Part of a small language model's weights.
Architecture: learned positions, untied embeddings.
Each number is 128 + 32 x the weight over its row's rms, rounded and kept within 0 to 255. Layers, rows and columns count from 0. Numbers have three digits each. The size before them is the row's rms in percent of the matrix's.

# layer 5 MLP down (transposed), 896x224, rms 0.053, rows 846-895, columns 168-223
097:140153188109156141148158179139113120132108130127142077143183134143118123077171059165132147122066171077152038136149164097141129128096195134104161145130118067176118169080
109:138144084159181108157120169092093119112082124087153145135166194165139113128105113101190109151118131103099082129134123093110143144112091089118108156097166110121144116127
084:132154108130106125165144194143134211090156110153119097130143128115113124139074128107082078153173086141136132200141151146154021188138141090127113115051077137101095160154
107:160111121122102139107077115118088157135101103148098136187129126099125060084131126153131189121065090139092084158132094089123105101155170159145155122076093116141121165117
098:047149134148108166139130169107084182133136087132111126101127118115173125095138140128123147073104087117100132133162099142131104133088110154129127165136122177098089171126
103:108122132144146174116090100132154082131128110092143134125111097174069106084067185070090162084113097069162167085141116061165102189094179124096117125188152058152132120110
099:146174081123089152156111143086141101101099111132131142140119146175116067170137133116205093156145104124103103090133125131151123124160160136134151140127112148180157180125
109:158150120147183148119128125149120140113117131111083100084128173157180102147078217120144108137104145183143164127161142149138122121159098152112137133103199121127116080191
094:114114110110170074112070131189158098093193122114213127089118111146127142118131145155089147125133138110113102140143107068131130156107106099127103132162147166126084147135
103:179177144136125090113108133129097158088073111116143073110114140141081086123081096118116122135097165087083159141108093114138137075093154140133116170144166079078116172107
100:130119152135110127164180098173113133095184187179111148126125113150123154124164140114142085122086116088131142159060113107107127108139047141185128149174138106052096133110
111:109156137116146126128157110122118153161138143168092107129118096196117129115109143135134194121170165088177133152133136093123075190116124162085124129152169116149064145095
108:158087186165110114105114089144096126147153105100165102043170104146093120047080089158087149099113164156120142128134059079140107108126182130184135143090121075124137181109
105:082154107106121148137150096141108119109162093099123169088168187134152086106006098201161081155155124136114114106113107090130150104113117102053150181127091167099091166149
093:107109141151106131114199154121217142089115172156153149134117099097119064093050139090060164168167092126145143153148090109156153092106134125163136121124169129190130116104
088:110097092133128186119187144085081100114159050104071137159096083080047121157096141187122161141113156121119154148102174142161155124160157100110150118119156144143058106100
099:134148170125083104197142087089193193181183091151095133145148174079158091108148148163121093143101159053129156093090171178186133115145124136104152134143124138099132094111
103:125114141203141124072108100122157181145123119169121129090124092097116108082132067157152132177103138097146094097093100133133137102115145143106113132085144154125151117111
093:120146147158043150196086171107128135078105110116146117182138125115157135133136146102128178173105166112165126117175197150167148138158147106126145142150139145098118090079
103:123143069140163120071148094165159148152173147063105154120123165120165123103112127125118150098075087138193155109100088104091055147139077093131159116138156153157174142072
101:094148074135142118128106139123158177156137132132115170173125103150128097145137066170103138035121113077113147201150137196127149134120108172154158110132125086126059117176
081:144135119060099120093107135091138171130140155102193120153138114066130113134154115105110099159125107074125179148071068147199153098150117143162076139120107150150204139101
098:126103119171157145145206169147119115110205178153091078104097178141171143067087107103153146153093134171077152082115095162123141092149155105110118103114172151179082145152
098:091054109090144115059100129129132113107141187102168177170180081154157164122125136114135123174110199101104125155097054116164149145157090087146127123112073118101103131172
091:128151146101145176145126112156149112062120135169138121110097156139147140080035186128117141170075181102154198096151174177187157062109096122119163153054172157143193132141
102:112115140106174119096073123193102098144127132109092104113146094176154084144139145139147119090113182153158160115099099131090166179154092071095165129147104131083085118076
102:132173143175093147179108216076151079149076124142129098066113089087123109070188097063132103131151091158141189122125113085112128116066183169126140071118127127198101114141
101:147149169100190163146165092153139160156166108158055123129169112096114131149121126130176104126186177095098114145188147187154149122154146160117135104099140180122076104173
092:153100157120108176172124113098182098102131107145104136146118112133141116099188153055114168112069173115158116064111187143107176124134101090100093140105114139082141140113
096:158167210084094120140089123163159064066103147120102178194086113126129092145129119109174145118165164114111114073168105094090114140119093161112137116126109120136190125171
103:124101127109061132084126152191150124132120142156111079110071081161127136137036069151104126141128171165092156093102126142110180125086056170140100101048072155159147059151
097:120098115136113167094105093141123140139118098116126109110150106172144164096148109087116145059127124130083098156100214090197134094078121143160115145169117133105119067181
098:109139129179100130098116164129134116136161105162180118113149135071202103127115137114159079154135155137132092131097084146182119078097163178145150177173171109054128162150
096:106148079115153148101096143151147161085170145109147104059105113170108153110097047128129144178136148142123138111173125064044149114140121184149126116107131104143192111108
103:128114134095166107141154111116130162088107121086144137131142156104147113127160102044162153140103214085130148119179143100117136101116156108116142096138132140139107115090
101:113154169095168196166127123107095130107119143153153138118112113225144150106121143156090117115137111178126041110111096137058159070077184133107105188141128130161083129098
095:154128136101115119149145093124132068073154115126129168138175175105106106167169094167127067142157140129091081086160107100147152079184084083160122155138094094114160164175
097:087116146146128119118119153091087146134085132128115116136110169113125168154093148124133127094117145116191112115062144125139120136118120099038158176092124221071118126091
104:175159171119105104113133128125162162118136131159133106079123121110107108146102131111113112131116180132160111190143131052100117096111112134065148139111097113147165183146
103:096164152148111189111148100118199087098121143126102170145139096132150155077129109125156093136162155145112143076128159134150135060177119167101092171077115130167077167187
100:173059145159080155082121120113098115090158177109168129181063150075193160114126070106119083175184193142105128109102146109129141130122166143145134144101123122146169144097
112:127159117149167109181131121136140160135146072066156131174069171128119130149147140108148088127133094135122082118095158102103106160147112163114191132101119120132131115141
099:169125139081122118118155125088133120120179064093135109169161178158172093146107072126115087122179143130164143122166089163179137108105163131193140123136112132131094067136
096:144110135149136141176097141173120089157124101144139113117161178155141133138113149086135153141153055135094136149125133174140152083132068096130126188150124060099116065145
096:162119136182055101156144179101073112172144080087073118115145103094123157120043060127150110124110119166134122138120158143188089138121153146141070114133104109097085106142
076:155152123122182091112075124139155141105188082083103126100110149062157110146191090103113158135112116111132128106080125124095136107114099150127105066164171119128154110165
103:177154161104149155073113144153115082100093135133111132165132147143149130170130101072111122145119195181057132162121108136099074114198137097119112144181177100197110137155
094:081069161062105134154094106112146119069170148188105142138125101122189083135149118124107136111161099129021121128092153103120098151162081132083100139069146072163173135097
102:142159053118153072085161158105101118142156148138134148138150059072152110131079101150153106116165087101135137121155140156097137211179131142144122167142056144174181088136
104:135144151103148143136108183107155126117108200161142168084120097108115117129102095160148092134098130172146132187183164118150144102063106188109136122152135102130132151183
# layer 5 MLP up, 896x224, rms 0.0588, rows 847-895, columns 168-223
110:079112155151118102152155112101086059127128139060172084126092129134107094149085109090137148136138109134112107127139126077056142147176113121144194172165113132136140142185
082:155096127128159172124136133126120128122103104139109183140093164109107180135161163155087080116139161160112102135107114153115110149092179095133094183177087185113105144075
116:189070155167145104092097099141087127109078120114100169144125163124064091092125101145099145162120153170099120092131123069175180101152144189132148110107134113120088139168
093:109139172072096095129179140165119142101120129103172163066095137097152118105051116119125173134112185146138128177181124075116153094114059092164181161119171102139163096123
095:132139193158104090133142140202119171104134112066130158121152124164126103050162114125149070169140129067097140143149096124111101140124130169074073169059124171115189129085
099:078091130156125135161181107114119153121138127109143108191063173105117216174158080137169131104121094086200172118072194149144125143126121223167144142084135099134095119108
103:096099094143111101156155077164216116149098119105112107198140153180126142131169100114122166128170129131128130111092174051168152133173082097122134139149072153120146169089
101:126103053101068111136157108068133191143171085076127090168140169164127110072149157099174087113179116159137088115218144110182167074131097149116119159122088136106163112134
103:140138103106140134123145146197146154175176172043117106127113133115111092106120134118110105157171153132123140183078118138149102135114182109126184113113102120133127193144
099:106151124131096129181115132148093075091107162142096173147103175171122101090091126134180098124150118214118109125160108117130116133176084138145139152150151154150140090186
116:103169130098099111131152123153153133125136099135135039090142154135152111091086099142155136148137117151084144104121171141150157109088133184203150130127176149091121150089
111:077085086095163131095136129140125125136127116116113064146084097144064113104138141138141100102165168168134103115118116144154150063107078117100129165152110134119155160169
103:172126170131100148112110144092155130112155122115125152153209101129130112153069132083057119121125149137154142115096119185155133128142130074205077070102081131141134142150
089:153116110123073143132153101137175125129115093080085162087123069090158108171105153136123148120170097096119195119138139117092128198128091175113112143118078100124097090169
089:097139166215150135144115087172080189177141120158167046089137057114159126108048135116128185121171146092182133130146085131126068152153065177134152092093109156123125145077
110:126140205132124162075106126084075165094109139170139103099177100108145134118176175163112151118076120141074149135177082110088146159131110119107136147049138186158109120195
105:109154133122098114187130143144118079096103170112123158145124120209124074112148096139174057157136144172184091167111103211106130123102131122091150117146154106141103120142
086:137098095151196165132176102133165047141115153124116133136125102165164130102095122120111138152179109111139158157068165080127143146107144102155154085155125156136145112166
109:167204100125157095125137098232160143158134068111134162111148099088107112078108138139126131110109137153109120118106143079135144152108147170158132162121086129109132150104
106:144167098145117143211043129136105160190103140097132107118154092108118130099138165109180108121132168173180137118109151093115118175102163181154139137153124116177147150087
077:074147160108150161143117081151127123152065129128129089192118128104190130113073093058102138112127090128115116120095180140128096135121135111112080136164096107117138140175
101:057094104141125131169145170145149174116097165120134125166103126074054161172107145068179180149099120177133161089119118132106156125128136104101095141104092094127048168138
089:156132140182119128088142081116112186175143140128112084036145053103136160180129076077122131158146077154100110157123110116132083111128103113157109124135200092120153139131
094:103124141165149156160179154086101158108115118077164180135125169047119113164118128155096124138082115080100161132135143141155079171141122124107179152186096144166142095132
102:137117132123121129138110166106093105137067123096114129165145109075134093123127192137161160091089118124192201139091144136089176151134091152065121135125151173107157178148
102:133118061145112177129102131139112178096163110116133107139144148152114141079244138219100147202169153144129188105133152115067103134186159090153075158168141129122115155109
104:082105176082174160133176072113080094122157186151123147144147116093140154088128106151152110098117112119099105142096131112103105109178127102137161146081191122172128153112
063:125113122185133124122119147110081105102091097120144144112167139123139133144138159078159169145110108131172130148140164076134129101191127109041154137141111063153175128182
096:141188096096115093082124082172119150111098095141124110084185085095155139097128120082190113094129099043155110124101141056135149187097152115116121158122091173124111184140
096:122188095195170118132190143138125143096114095132108151161130143142050133113145110091100126183096081117140116173136132084102169130165138090173194128104155154108098081087
097:132161131159062130127086157177088159142149139129145150072115170169132131124115068078133154046193085094149097143123147117121084178195117117145086157158210178155094066161
094:138071128157087089124186119142099030082096073143104118081114098091175118110133120125150126103191100129064074173057131141090136182110144110104136119153118119179156160177
091:076133186144087194120115082124142127113134119111151216167083118225062073121159169168113175190148096114152086139081154162091117160197125156140068106095132148080097058109
096:067127143155174198134132137086102145193094100126130125088135149140083166146098111143122172101062105124097140123146149156102155100105095073091101071149158213097174133129
098:140134129183099183091128151163114160130201162125155112104099080129077127123062121131176172151088141137208145212137070115060183079185179183156152152087055142138133133061
087:192104133153145171101205110148164142104106169121118110099119198162123138159132154145169173150102106090116198073147186163091074087145146167121082169144107126154122203093
106:143099179135129117167097181160109125167121150089189104131123124123128137106115090112156144091134133057108186170092087107175222171162130172147109151144120110137128117139
106:176119143140105161157119081072154137153102147157098153046130121125080080143122169054153097086075086057152112175126113133089123130109152146147190139149158108098146194151
107:176127110115132112108118102135118141092122116215158112131139090172124084105192124116153154150137156180140155096084149076083110101151111125151098097115155111113141142119
111:105118131112137139161146055096076141072109148104106164148142125149116110048165153085073132141219143142121110158127128103131179105021138160105112092152097120118169135108
109:113088118113097140069166128135138051115122116126168133114154142112100102136043155179131121103172183082173129107125109126133152159120148134094063082038153098146137122135
106:117120156089087124122175147100150075156133149106130117145164117146196155096123101085202133135181092113114163143125157168173126117113124074221102041196112120159103133090
095:147150164090114128121131142091168171147053125119125142135046162087127137043152195133152116140188139095106125127077140095148117147132177095160124135168150111162119144196
103:182089134074121155157069105113127136145120062105092031163122121130113147101077193087176127116144100140162140098141116108125191094152127199123144136126160129162134156162
051:136108129101112078145129178120054115167074192147096155087148149127098110112127155077122128169136158081114147137161109098042158066152116134137118099104134186156147151127
107:128108107114153155143160185108161203131135114134090136128155085126078093158144097142110137115130115122162128107039071195110092106079143089099170118140148061188120099164
095:147174069101107048120093184116141123115156023158170093105109160140209100102132103179088079144136113153130109158162095118057126100143083108113171149136163153135208129156
100:091096102073103134128138177158104093083148170167180115184162187123098104132180178136105147103088107070147100152148098152170210090154129112109095178154170126112141093088
108:097093168084131146093170117149152156169167117060176110149089177097122145141116090184131140162102156142145138150140166091099067152081140151098123122130135133101104131143